From a checkpoint of a small transformer trained on Wikipedia: 4.98M parameters.
Each number is 500 + 25 x the weight over the matrix's rms, rounded and kept within 0 to 999. Layers, rows and columns count from 0. Numbers have three digits each.

# up: layer 19 MLP up, 512x128, rms 0.175, rows 208-307, columns 64-127
# down: layer 19 MLP down (transposed), 512x128, rms 0.173, rows 208-307, columns 64-127
up208:502498495529518478505471545475507497494511507455532436477569466514496528484515464488455512499501496444489519512504482474515525559527504472478493537440471519504494500480527490519519531504520442
down208:506481527528559523486505430503499528544496431541466526498466491510492531550495521475517505516488500545464515500465439519531480464509500458517527498523510501511507556503451492508479496515538540
up209:506502445535445487479484522487463485508508542443510489501512527555511526449543511532506538531538473466508510537506515491461512488499482543511485498476518484491508487506480454472547516521507499
down209:507516488503538489454519485479526486506498496512522500503432484522494483552494473482532504479460516468507505504492483509486495502513517486513479515499501502493492475512490492497465491492485471
up210:523482513526519487501505482465467501526514493489491483448468479496495525536512480506507579486485505528524485471508483505513508483478485485488494484518529495455468473452493525498532519498513480
down210:514498499499502516524521529472494493519451507508509482533495470487504497488519499455460477540522493506501484546480499521536538492517527476481517504492521518529467521517523492536482469473470480
up211:526480519504490505491435507494517497483535480499432483488526517513511516492481504470463531497515503515515497470502534466510546495529521532506506562480504469511487523495501511521500508493512474
down211:488488492477494472474523486482507484460499488519491491511475489515530531518513469529539477487498522512512478500502506526507514522472504489497476488529508519516491473466514467510481476465472512
up212:487455489523490489497510496488534499497532535506513514494479476512514510478505535480496496481491501428482475544480526518523492512501504524486491487505510484477463505492516500491549549492512502
down212:498482492461501486470465499531527505524510513528532472527476546472497519525497485534510521481516483518545505520534509531499493514484497509502497485512509526489518514462504524479524505519505513
up213:531482476484512470495501474501513488490484474456490463482518499519546524508490462493493509493511535497498461538503532481473484512518488478477503514445493536455496490536470471481536527452493464
down213:497510490505476483527508511528515475507507471514506480499526514483510479509495538512525491492505487518523502477503524532501514518501509531512532459542497501520521527494507489485497505537486523
up214:533487493528483513508479491466514499508468499496486505508502481475498532503491485530501463530521498525450482554482513511544507497452464528501472511488528525536506497503454459481500519543516499
down214:509488522487478495491514517499493510492544449518545530520544485506478503507561534456524493541464490556513538488482479518493515519498523510459524480454450490480503500482515486487511471490514524
up215:515481471507462478529485471481470497471510520500482478483527427496541536510482476468523535478497487523502508506537479488501514507497480522529488508533540483489522481498499514499490531545499452
down215:506516501552563518557513465471541492543478509468532509472469505495478480506538545473498513503458513490495542517463482537488501517465478518528482471506491483462500505504503487529536514512493534
up216:514521542526485461515491483456496490479500501512481490478507458474495504512523488463531529546535520515488547452505526500503490505495485501498508535485517474493505451549499459506500496475488462
down216:514490482523509519484454481515524541479504503511559482524485518509508485493531498520525503519427471473507502526521468489507475494486521453476479492474526491477475521479531545514502498496512466
up217:495485501519467501507441515500520508533510496493471469480473483496532587495522496507471527507502526489507487485537514533501491496514490497469495531499521499507526520520482509545505505484534511
down217:507517514505522529511552481510493495502462499515544534498513509506485461478530514501497512498484494555509488506470501472490499509492501510489486477503477495497524485513501480487496513545493484
up218:458526525542485500515505454477507513492515523556524469487572483503494488445499491469484499458484514478484513501489512510499489510511493478502485501484486487491479554499493476528496574525505482
down218:469479467485507489533514532479466485524506497470456531520494532498492480526442481480479496470519544510509510489485473518479511454514510473496478524507467463482515500529511476471550501464467521
up219:513493470514487538508471488465483496526478518445486448479472494510546467493527497489540499485478492498509493480498470539458487489466517516476478507516514541501463518514510484469504512523535519
down219:484534493485500521470535538518539488487478496521517539515504461543492497523460488519469478500516522512516497523496507484509490527507530454494494498485496493457527503468524491511509499483473525
up220:494507492475455492487470532466495523478497489450479493483498489486521503468496512522518526463539504517457498491484491524484466474520434497477497517481517502487480512508493474512530520499514476
down220:479487446512508516488492498509548523506506471500531500516489480501534493521502484480475499521551546496501476436490535498507530452523502497535552471542501510475526487498476484487502467499470499
up221:512494516487488491509469507498498529520518540529480472492529465515509457462523537498483459480490502449481509538534480473502508506513475462517499511494509503505523503494487500503554533507498520
down221:497511527499511487517497449485528472482504528493469504509523486455487500495515508484491520482473505511499483499500466544527527460501510476461557496523506535451481450439532492518495453532501532
up222:553506487508479475507493506479484531506479484506517499484483516500574531458452493495489550461513483524492529485544468512506492471549486533471509542500529501483482447470481487518500569473460512
down222:499558471523520500541529517499487486521504504467535545543513472524460465449530514530478527498508534505503480520465546478464524549507496460515481476528475529490452541544508513508467455523469488
up223:496486483488506477454484510504520535498486482483471501497513527480517498498473560541446542483529484482499576505451469519500515483462491428510475510492471510506572535521492476546541502509513459
down223:532494478481494555497514510536523540438540507462478489510516514472471509540472468497508578493471506468516509492512509495565510514535498486455477543483516474471484462478503511478513523491498512
up224:507511494529521447485503482532493479530552489529499453471478487538533474572502542534490536500532487491492508512523522493522500476496466500492464495489508510500525471474435527499486528536503511
down224:511483500525514510513513483470492464481491468495496536525493476508521487489442557458537496480478532460502484507487516542503511545521507525522484507506469532492513502530506509515489462492505472
up225:505526520538487521518477516527568543540490485475498473507541453489490497529510489467495526477495479486503528485477470522462511468520517484491486516466499501548496497484513517463505496492494492
down225:495509485498510455490497544508458449470510467506486509497497507549548574462497523528518520523484519492518518523517545533523510510518507462466529479495500481484486471527478547500508522497523477
up226:528481476510507497509466528486462522446495522498514517485503467485425532503482507493483532497518473491463508505469519476504525478472503455502488525520484554514484476505500460470497509482523503
down226:525482500502525490502508504484443518527474507497510450554496513469524547498503525519477477533487535518506514512492466516437538474545530502494534507527495493461513497542512513494522486463488510
up227:512511514525473477547540511487486503509490527508484542483504501501513527509456514497459557457520518468451483550515503473477500501502481435470509494526480501498465579526464540499491518527470455
down227:457477477521496455529516480503489439507532500560483499491534499511493437517506488554456527529512505543506516464503513495534507502515486482485486516483450515512447519512501511513492447535476492
up228:499494470526457452524493531464456501518499496483482473457501500510504487486489486488512504515505526491509537451528482513480525449537483490492474477510502501516484513526538508479501526504452456
down228:527465526508482535463488510532479475535519535518493506521510516497494454469495460517502526459509510490533450529492492520513502474521522525532532513521500499501497505467453488551508461475492518
up229:496527490544524469483537494489544523540554497423489524517554495496512477516447530518503506487511494470508504483497496534518519464466502486492497538516516519538466518497447478497481513467489486
down229:510498487499526457507489504433491484496493523543506460523490519508533531502479505453511480494479528517503534496471512526502517458508470540522552482515524479473505502518525485527513523481521500
up230:539501530516519511511518495448484495525526510451492462534505482507489520476444515501516521486516454514497472471512471472511540533499488526460513536508523547537508509542540464512523507536503509
down230:499465521481515536470503481540505536494495490529470509450508493508499477516491512453523475481560527535494502485531485513501465496511497499556504462466527444532486506493480517496467566469570486
up231:518530507533483491519499463407537475511466478495498495473505526498485466437500557487499473471519485529484500513494474514501473414511471496480539554476503468477509531484452491473523504508509506
down231:474434535509515467512495562490481504492485480493523519521476492505515485472535554550508473530483505521518475505486548507491532499469503507501481497476477450491510454523518516500488505474514487
up232:518493482485507495483504446445494498509534515460449492462485487528521520481480532528460510492493503483477481485497492504486471459461512511492530486554497470451515482497505466514517522470496522
down232:496477484521451479497529577470505481496519493506523484537490500499483545519489466484520497522543496487514536548518512470522500532531496480481487503452472522540479500495458515494478521515487474
up233:510501500478524451514512483512501473517547482524486446523497516502549491465508500520491485551519519484510466507500512503526491516502489532524467498514511510465541554518472486500520519506475504
down233:565495501506505490500473477487485522498484513516487512506505493481524521505533453458506552457514531517479545507537513535451492478477530510492514528461489457517493486491497481501495458499519534
up234:520503486516506495501491519477516490518565543522510451449527488512507473505528506451513509472499536494479458529497496487489512502520496489489501525485499551507499501447506503470486513509493494
down234:458521488473515481497522495480457526500520466474500511538464478476515514522461472518548497478502524516515512514529503463502467485456500475501527499521481485509501520507507490521492477476534482
up235:498512514477515462515511496505505503517569488478454474482521507482524497526490536513507501511499521495499516506514496519520505453548513490488492479493500554560484500547487532508513563521515455
down235:497521510490477505504481525490498491522472500518510504583472525490494490495500505513530493503508493484498482496520520515498515547479521502504466500505489525447484525477479512518481470520478482
up236:535456498504505476476487517512531560505559519542485492489593474533466504430463504487454571493510516490482530494481537505480528495485486518501509523503509518525452515514483494478522556454488448
down236:511501552480516478515520453487527446502513544472540514535488448512468477521452554445483527499469500501535489502433506534520459481513493439432474505526450528529538507551480532421493582513456497
up237:505503518551507509502498515477502476506569509503499483490519465521489532521468452475506501552497524512490507491459498483478449519558516530514488520541539496555527474562506531537489539488526512
down237:495483503479494523481492533504441510491465487501488538505482509513490504462503486508492497514462491530489555524482484448482488500518492526486498528466526520482541540511558495459534513501496519
up238:523454528477502517499474505455525506486522527507480465461493506554511455496548501526517515527511480535511493473456470486493511495483465514486517534480509521515506528506484428469513512515473508
down238:451529520507507469487535499542501514488491514548477496505496493508494496484496507496523502471523525477512475524521513504545498515481473549483496484507537488489489487534514533510503508521502507
up239:486519485510540450497520504500553516531520518540516446495489498500521500484495509503420512527499503477506483508464465531482477481540500490491501530509496512532525514503477475493469508542506494
down239:523480539508477504524498481470494512480493523472489541513478513513471502519517509478524513464487513503502492494483496508539469463478526516459501491513519500480481505511484510517511548477504503
up240:484491495484452501476522478460481486485490491492518520517464477523523507465504517505494487505503478502480470514524469513557488482513503499533462554520524554499417496491517402467521512499527472
down240:467516566546508496519501507468514472496519538501502497517469504480485488485532507514466463476513483503504492485488503493456495516528491530493482508480508465532505489506449499503530508504449525
up241:519525507454504498510496470486498506553497469479483456456518489502495511484467519483493535515509552498506497521463495489505501479497494504516470527507520514516503488479494483535550508513457505
down241:490502484537498506486484502469492505461545520518477501525503527459500451536476515511497504499477464492521504477511491539527521546484491532488504442512483501486459481486504507497497502492484506
up242:489501460464474508500469495441501510478504503535495441490471494501523500518467532493457524492543482501482480467486485520476527503505525514476517518475460473529522496500541474522498508472482490
down242:487531518488549506506501451494542488496519524447497480449492469508495525512559506485536522491499519440499492490512531512486484495473524505531453497507481514452497521517465532525460502505504529
up243:519474512453469483492472476472498512474501524489499487481498492482508483472530522535496450512473442507455477495486481472513500478561502526504516532474495523483489532532508453468490506432536510
down243:517524481528459474539532466502487516525532463475507498477495466443460490488490524478454546497515509496531467528495505494475496496478519499477507418558502486478482465494537504520472466543527465
up244:533459478530490452507514516505489537518492514532538458487517509528492528486455505508485498516495494494495547506456517523512473490503473533485516518544463498498459490546495490493493532493512467
down244:533552493495497544494493518481503513485503520493467524489459454493501473542490514495467508470501520520457464521493515491525503510489512463507464499483507506515498495485493485479496521510508514
up245:476518509527494434476558524495533533497529521498514484505527471514502497503465469477470489518487489475499553505530474492495489448478498501514528506475494502525509521495458469506523552483490482
down245:534537513471511508467443501508521452527500464533497503502539497482476494482516518462508513468505548489504483491488525485481469520526529497492513509506523514491498494533572555488485505508485481
up246:499459469503496443515489498503520524483502511446493495459523508476494514509484509533519469508482514464500535483470520506488499482542520506477508537511509531511513501469506475522512509484535512
down246:527506471450528572518496496484505515491484483514524524489516502510498491499478483465483528504502492543483533504513483490513479496508558507500543521451508508506486542478514490491503494513499480
up247:561489477514501502447542485515476482498470518525508497507486494510475494532501499540459500452513514517490572509447493466507497508493496496461475485537514530489439507494499478497504493506467506
down247:529445523511482468498478538501487463503521511494487474492525498510512479472518484448502527514490500513499481504561455451534456511506521464527474545442529505532502506552517508545475489527539512
up248:529500503513429472492483572502470498476462504556494484466499482480506513487485512479488469498482522489505530553499519516478482437515502488510524528492516541513528505522487510485521531465484448
down248:503510524484550508503512514478484513532506474511479540494504464497491513526475496533491547489522493486489514436466502513507507537481533520545489488517512483525462535516540524507446496498492503
up249:489512462508491488458502452484480492535458499518490481529500505476522505471488530540521526461507521520485527490502501514478516480458489519454464527445533504500537491485540485493506519512469473
down249:556502506498502531484514510497524494462470475560508522508462502561486485530534450457469541509484526499523512531494520523529474518512473469506464503491473527521530530485488473537477493516544498
up250:503533514514436483495488523499511451488482506460448493508481469520493510439472474520467548492502484502492504493497515544560525438514488564487518521467523467512525525475519522491473531453462475
down250:503480471498471432512476503512474513527515521473519461529539484496480469574522496499502574477522466541478524488495470521509510526509501516487515502498506510511470544485480486505524503452514526
up251:533507502485501513518460512501503531499497474515481498478522509514501499466491485550480500490477480514467474484466452477514498515483491516488532510487537493513496514521533494496531540469496474
down251:508540488481471466491484466488500483496523507484523538485494493497469492486492534511533532465504526500484476515504505504496508536495537541486491461469500484483476460505541510519487472512542488
up252:504487519495503526468518498478483495498481479454481478540497476563505518480495528530463482486519483479488536510494499483492463469522498476483493534495562486504493535543588536502489523494492478
down252:522482468505484524504489489461497499467490486519528494508514516523526490481500476514593493508495491483553449521537534510487471491504481514504502501474534491547498508541423488483458464558498529
up253:485506473515504475455532523436506482521531502464471541515475463485479506491545482470464509506467518491481467533464543522508516426515495464475476502454496543514519516491498484530526497481504449
down253:500508540528503471533463518561555516477492489469548464494483537509506492540438472487521523482527475543478525489514477511512542492464481513493509563550504464493478527523505503495501478490459480
up254:467475468461473461493508435449499494488478467511507495467541473514501528467471494558454471501521461488500517548493496525497514488494494500499466492542538505551506540545477475494537543489445522
down254:517521540541481550492477491541517505537488491472446517482492515496468485490497533527484566500525515491562511459586507521507484505509501494494498493505489522492453516482517472489473423444478491
up255:512496508514461490539498489469495499504505508489470483511516479484501516531472543538532526490516471492500522473539525539468479508518521472515503519494513494508466511482513511517513502516519459
down255:509502485541520525480514524493506496498539511474518511481487466496526461457459499482518518536495528497497508505499514476488524475506492509501522481527475530515476546481494519476522539519467512
up256:496475478513511508477489525475490495508564473494444480476512505502506517496487501495487486489475482508504540515462519533502462501550477498504468496491533529487495531480508513484536498592474508
down256:474550506519499492519487470519470502488463492490521541517509488521530500514491504549502530508545491501490503503524508493511516492487495500479516497458466461496530441561508457504496545428488494
up257:515523484487516489513521473497528494452500506481481488478523483536486543470529505498460523497506497480465516487494510462490471493504513517498487483496523493486534487522514493497500501512463452
down257:521498503507479464485519512521493475475495525491493503504484502489554528498510474497518491475521507478530513488508504543502508528501478495463478481506493506477474500476513496502479468493495465
up258:492501515477478521463520526501509508495522505541476492496547459540554492496495554571476534457471446520487522493500492463537434487505515540524510532485544497504513502533497453498531504453522501
down258:461531484435534507492483485500516494475505474461557499475536493469484504480460458501522505453515504520495478469503498541476468482493528507497526480497503487456454440483505493568456453530534493
up259:497522519495498478519469433505535482525490536514469501529519480470514534518501455473478494495483504499500489553504536498496526460486488499527469535461528460486513509498478543511517496517515503
down259:518531513475525499452469507515491500460503490508538543502514509480546504510488519528518512521511481489506488474500455475477506514501463519457491476484520469543442495496499493544521540522508475
up260:474469485498487498498531508491539515503492493471461533495523505510543477522509442532506498483495483527487515520520507502508502497487438486500434480482489534480472501538547509491496504511566514
down260:467463464538531526492468501523495513512459503535542480497474494477499498521461511476511480529539475485480504511454544496517476509459488513521559496515508468514509495464500507553499498501480521
up261:478509479460515495523510512491547477503462500475520523472469495510524499504445488500495527466481476510497501502493471448498472544485504514460486523554559528529497554526488503490519548490510478
down261:510548474511528432537526493556507463509478523508559553471472487497487531446553530546435478520521488524484498488491543519444462478470504526503483522508504512514554517489509470459517535522479541
up262:506483518520477485537480513464511492514535483479484484461485519490458511490469546464482487533491498490502488475505504535494542470478530514510477472474512506479497494465527496450505517498444448
down262:517516478512518509438499512565521489469472517500495521510493527518541510450526456517533566494527497525508500543541498439433442509495482476497457519464520502481474478490547503537474518496531475
up263:500496484495475523499494474512547496521485531493494490480549530524522512488547481495456509474478476521497485456504459521483495456505496510513504497495512578509507486503493509520497559489527517
down263:529501482482475501517477505479494467492528513505464500508499466487473501500472513489541468467477529492526468509466546495494506517482469491509538523500480467490484478536478476465492504493497496
up264:448522502517499476512483473500483497510553546518505428449488451497507488523504527510473460492470501497497531552455452503478484483510480478503498529462512514454518496493509500490505512503503482
down264:530509478508500531473526473517511492532505502455529505515499511469494534525495528524500509458518508489542495494509517558507473508513502512449510495541470504486442505482499488500535523508513487
up265:554474497493529484506492485460541510541492455487446467569496468498429489518581466504476509526492476511479541510496486524516487483496506555526459514511493520529491487467498492513509501520543501
down265:520532498513477463514517522543470480470500540461514530472509522480534472464506492476499479493542534549484474497503491487526497503482495475443531518499476540487457479520522518508497511488534473
up266:479484515502494500510443493447494456550492521501483470508518482551500521433536519482529520543494515509493474529529461498551507477496474463497511528450505477454427527522495531499535513526495468
down266:488475476503489525520527451521468477505534528474506510503527499480470481521461518492450524470496505497500533503458546520498476509512505511482492532495490509511486497460522477473497512484490473
up267:501473460483468459457517487488500519488523531540516423474557459538512525512443515521461508527486518540514537503463490487481491464508519500479526512504498522458531497473496499472514546458487522
down267:505518497489453523541526489474536516512472507531510496543518493504535520431499510472480493470525535483531530500514541502550497437462512481525563474477457491496469496527495488517536513504492491
up268:503476459464489449534475469504532535513480504490524479491511460503445551517448536497468463489505520505464546504527492529517450548497479536531520506523507536491517502579457516492521520481542487
down268:514462508487554522532533486488479519509502502497467482498505484550488449497544497469498460497462541499498515483458533515499531544553488482501487520471493478473500487486491515495465504471525522
up269:524495497525492513506472503485489477502523521475477487498545464499488530458468486477450473434515480519505540503507464491511441476517470494478499481508542507485499516503521485508542513490497473
down269:488517453498452480529536493456525496502506479501482520520489516492518494547510491516510524520469488511541503457506535509539498509532533522508446500522467525493505482439518532495492485531491522
up270:481498525515506455513481522497564488474504514445518475507531540504512485490494485507481492508498481487490538477483516515479520451501475501510488517438502512508531513471471472479503576542502497
down270:569502497491519510482494457515556478463505512520472507493526508536469488540545500441502486502453518501539474517478492496474482489486519552501513496502499468463531514519526530499481387503473489
up271:545467464471478509521470481482531481512483447486477472494510502525519553471477489539503471502482492473486480490488450534512556484572514509503514518504486499491512543477497471471512499485498461
down271:500540498508500545534522489476483504496480573457490526463501530492515516525454512486478497497485496490511505489489538474431497490452467527502487499510494511496497477555553516453459524495482497
up272:466482527478507498489498523498504511554517481505474532476490449530520561482506509485470554548490495476472493473478511480453495522475528517467501477518516566521492546517497507507492510482490516
down272:532484477542520477474512471491528536471527466492512477486555516480482461494509501545535453489505482511508504499536471544521493466516494482498547505514516463470540525495454515490512489532551491
up273:478455479548474510488507499531528496504504514433519507505493481521530527483481523495494506479525519498481522534487505512531461476484492501456512534479502521524516523540532502481542510516479514
down273:520490516488535517497512475493482494521506512481523479530518521474505501518503479505554486491467504441496520493497499527532485518461499512516463517523491484470445492465477495478521471486493509
up274:501499487473505464471456454511498498467507497441468492452524451521510470475490454520518447487496489489500502542480527470504515481530473500510476514485520527522495469519489495523515522480525556
down274:499514510471528504494496496541521534494520503494521496503525496475496493478521497495536504517477519528472468492527486488475500522509486490490484475488486470512509515469475514520460437498490450
up275:534526500509522490464481473500492535508533525492468520491533411485475487463499514476429545475507487495509537503508487501494467503491511495484505511486503499499471488504516543527497517498522432
down275:496480516479501480555523521453498494506478477503503507530501520535527483487481526527538496531504503464533474496497538475548522495507513448485494448491480510502414500513503515487508557487471530
up276:515491517508521536497474492480495525518504501449461505501506441511496506522522484507508556473517487494479470484486468489503442463502488477500544489513520491499515502507476467466490504512520458
down276:498511482461504511500468495528507503502496463530498512522499547485547533508474515489453458514475487523508512512508467476495490523532483478498499503498500531551485512491485551489502491493511475
up277:516495490534493527503519520506564482495515538505506514492501499541519489461516488516500520486496502473484488532512528506536487529528491532522510526502480496503484504476509491503478498506538501
down277:441502548462527505478519539485489499513467489447494469519476498483547437510519479439466465512484491513487507502471488485499493483493501465491524487503480491467485495516532490528536455499486482
up278:493502488489521497515511459503517489504536526510483488479511485509521551459516523504499503496505533511494488545496501503535502484500471501533492546552509555519499497521460528519575539560510523
down278:539503482451538504537488535533503509489538493562487491522529494503520483523494492512473535532486480462498461470454549517523500498522499503483513430448487508490468513509489535500513540491519500
up279:523480504527465522565456537509545551506507490493494478495510503550523502492539492506486513520526493493514531538506511523502500528513467519476501548471481491488482534486473510497489523552500471
down279:503526486491469464471552481489468521507472488515447511508484481472493458514474451496502452467507483521486490482470499520497505490509508498518480495488574516478508456488536508516546484480529506
up280:517523500471441494501494521485494546507516480473470526446462511520505479520447524471522547498521504506475494491478491504448452547515528479474493474511533474494459540477497484492490529497502498
down280:491497482521513506486497480500469482513497530499503492475524515523491491513496488550492476497473504533507474512540521458508499545473500507498488529490503536503501484539512485532523531513494550
up281:495476442467471403513507516459499477492511482504471512493506461521500524440481534472493506524554465507490442491450524537484510499554472484467503505474543513483533504473495499481515496503509480
down281:524547489493488496525507469481485523562453478453496483507489473492505487487536486495540516472512502502483468506525523499535505499501472482510530490520445479516547511537506467498497471495498525
up282:470513474521512530488497498439498480511508535545503427497520495529488493461484508527507501526509524526517525509523467499489501501458507511469487585524567523518507538516497485506536526496536477
down282:486521502482477491502473501540500512497551472486507550565490477495440489497536519465516539495506517496476495510486497479514505494500514512514484493497486486462498504507521530511500503508474528
up283:482534502527501498440499485502499555489519494529483453502469470501496506515502510511459518497477486446516538493482497537506501507477506475513472523521515503452472456505510543496514529481457476
down283:539519500505471456491501473524512494521476470498509491477532468485525502502491478483532520477513494536512472536503501452485476516492512501477488537486509477504524531490493450536443492487551513
up284:520489505512447477474484550494502474467500504488508479491490470530500516510466484482467483479488490513495534488469509482512498462493470522468526534476533546525472515484477476472531523489488492
down284:485487482495509514466527499507494523517501461565509462511474514509499520518539511516482503510497510512507530512522482523481507522501516520514535476468455493521494538499535530487490519537537501
up285:505446476541496491471474510481467483500476458507478453504508537530483472434482467541533498495539492514502535479493452490511520484540459493442527526443559490480519520527449471488493532499489498
down285:470489454527498482461539506499458529521527516526505475475501483509482573510503491505504516536527520458528497487513470485529481470542494486543497452489526497510510498522497531484484516519448466
up286:446507466526521495498465512448513480489487504529479485524545474524480481460497549472460518493501495488485484497514516481503464477481480499466478537498489573499521446477491529507512519472497473
down286:534491510508493486499492521499499485444502489485527508521501505491454512504425434483561528460524502534516485520459505508481526491469556566476552470523492470477513480507460494478553522517508482
up287:504465499477477461500491463461508500468471494485487494500512519533479529491478519493473540466501508540507514533463527538479504533482489484482548479502528546459518476475493440509525536509516482
down287:498543462523590520533474513530514462487495448468485551498510516502479491522472508547482496488555526529504487495513530511549483495520482480538505483521521465549497478547480466509486509534475499
up288:492506516496490465501504481478475491499538479495481481507515491505575492496495523529500523479521501429477507519523500495533508499529491480505432497481484521539464506504515485507492525487522513
down288:514478502471506511509473450476498473498485508503518505531532486533466477488477476517490489497503515560487493451475476485483470475491490523493513487542500536519527474531495523512472506509455495
up289:485494505498479462522512515507451481474473494501500511476438492538476469462437507541487512499487458482493495486507467512501520497484484510474468530458539497455508510505515474482486522494512481
down289:503523469492526523475463489450549482484470476489511528507504494476500531495525522467496493492514515498498538551478539522481487498513482496487507475530459500506439462484525504507500537512499492
up290:523497492482465440525497464475478512499496503484452435524487493499537461479486531474488519509515484459471476463485489497493531502490513472492479467494509524486522522550489531491537497502491519
down290:514495501529497528519525499483475499509520495473529518470537503462531491485478507487515464497497537504501467522498523476480457519498496511474523524485492517547516451501504482496493483472524527
up291:547456501500458477545477485487500523562478494507490490473498522543466469475459534511475506518538495486498518513438494526459488438523498467501555504543545505525532493529512498511541501488542487
down291:471534526547560505469501527443494523486505512522512504514488521443500505519499491500459484514474476512472477477527478490526529518498502537509498506471497502499488512518545504456495550525443484
up292:544481493488457463522494461482490498537495472498474484495534509493497486535510482464536532545492486515481550481470508525509516480531492526434420463497500482493525513511525514499481498503516520
down292:488517526514530496515481483533478468455482509480511482487492485522536520496511460480500526519486551524484503520493522486506498534524508491500493523491495451486544482510543532478504562449497481
up293:530483502469526494497515499471536494474483531522531516518490491498520514489483505539483446478511488495493511532487542482525503525518481501527510518520544529466499502536511517494521535535472496
down293:486488485506494520519468519516469525502514453497465530482518486517487525515552518511526543486501475471506499485482494462498503488506486495506513519451485496559513496521490480521464532476508472
up294:549457495516459469545463475441506486566485511486470467489481518544471528481484545457505466497477488505521488497462536510478530433511503505489520498512508490499502509516544488466498498468535520
down294:497539546492464500477522501473499504497547505536507445474499499430545536505464485550469480518497519519494487497559468501507487551483545522513479526517481493476500514505485516513481507499494470
up295:531487475531506491497478497498478488496515511487499486470518463498488510473462499523529482496528516501497490491441536475495493464494502524500498502508473511459509507489512432472498517516494514
down295:516500518501460507485525521506550513531521486503457512562466489502486560520486475471502543457445508496501511515525482500470498528498498556504522435545476529514516462504457515516512479501529494
up296:487464470532498491515483481482488497472543506452487463473495492490539546501499461522517504454534502515491534499512504487477469521502486555458528500528492517481523488474478484535493505476478515
down296:503499521517484508497516511523487508482478525530495515554509490522514472511535558462433467516459500494519498511531504486503521509487476478492506491512530474503480484525500501456511487513478492
up297:504532485522525453550461503483496509503485462529455512466505441516515500443467459527538547504516521522494524524506504469483469520554495466433478518479495518496481542526492485526500538542488550
down297:484516511518508484527475509479461517466487454470526497452513495513495507475494529526526535524501518461490492498541484472490497514500502510513537538464509495492493523491479461504522551513492498
up298:481476460546485520515510522530460506528514474489490484488509478514504520476517543481508514469520503511491530529479483506533511476507478517501460505527542513519498556486492513522501522520463504
down298:477521483523489448518530442499495511525494514522523468490531476505502485534544512493475491498546536483509477497501509512548512454488509495533474500474549523427471498494530540515516519503500481
up299:516479465491494511481498496491521484501546491488460499529505528507510521500488486512498491471546526465490504505477519537518511498468495512479494498510548513433488523467473517483537502527520432
down299:493541507519502534496543493514512478515501514494535507494535510504486505461483501526542496531465473539500493487531477462499492508486519472512508502492450473513534509535511500528467552497505495
up300:489510506490487504479548473446526498479500517466478475491515459464509547496528449546537512513489562505493492515469489516523467466534512459496485527467502479537477478499510471512478524485528509
down300:490465466479490445497460523471505483526519532529468532484488550496490448479484510435449475513537453493509478534456458502479501500541464523513536510527490467469519543530527505493522513518462524
up301:514462470501464463534503520500441502538455512494534512469483490516506486456485530528550483497515495505497487490518524562456450488503487517532486552471503491491470561512480483489461537512489536
down301:508558442416505540527477514470526509521541491468459505493470519510491449446552502534514515526538500525529536505497471491530518496470501459468516460475480495469528484528494485537571531484505501
up302:550468501541434468499471527493514480468485472546455439447519459492525519499455493511460471501495513549483484502491527534464510494506509538526496495493519500500503494494486503518546488500500507
down302:505495501523427528487509481469474486489545495512492508536490433502532524555473462478500471473475511488504473500508511494507557450454528531523502506453522482497514524500493478485459506519509532
up303:498532500507525511458512459537513516544498469505497455527560523501469557491499511505486516505476507450501484512468480515509488515481429526487508512499489527492528450508532506482553471466484479
down303:506465490451517484532483513485512504470515542483472543509509495520500490535503489511490531529528457520486461491513515490492531450509533461469515535504483495500493539485458547535468510504492524
up304:511459490548491494490506497484535542504477518471515453508487481514528517530470486507498510511510505523496484488521500512503524510502524547508487498530518541499508524501505443506548500506529471
down304:458540469506490529477526497524476551509548447525504512480509510498466468494525500487505454480516490459487513469513470481477507483481511517518489513527503481496471485527512520502458534505517486
up305:498508455478493488506487506505487486521547535516503460463543452530460538491569485511466483504475513481491511528462485471487508493513536500506507552508526513512522479520467497505534529537453487
down305:509500498439546471481479549492516484504506507525527516483480461488490461512490516535500521467513481524529498480499523547511544508523515486508536469493497499519467456495529505493506490495497502
up306:509474482481464499506493487493506524458498504462510513513507489510504529460509496477501529505506566507491529572509514498466500496529485497510527504528504533532491530486513497500514489510565482
down306:520497513518500473505501473468474500520507492508468516496519511499506485523494506492493463528466475521490474480495490485517485538472514510507495498494520464485504542495451528493501531501515531
up307:513502522487465470513513477473491515454521504477536459514502475489486493534480513478455474500505488475487516517478496458478508472492488464512512556466515516507445484469505509503529530539541513
down307:538471575496510530476518521508485485507443517511505501497483507474477474475469499553466523496496498500540529491486482519511497459517464514507495498501546530493516511578544496506533495462483489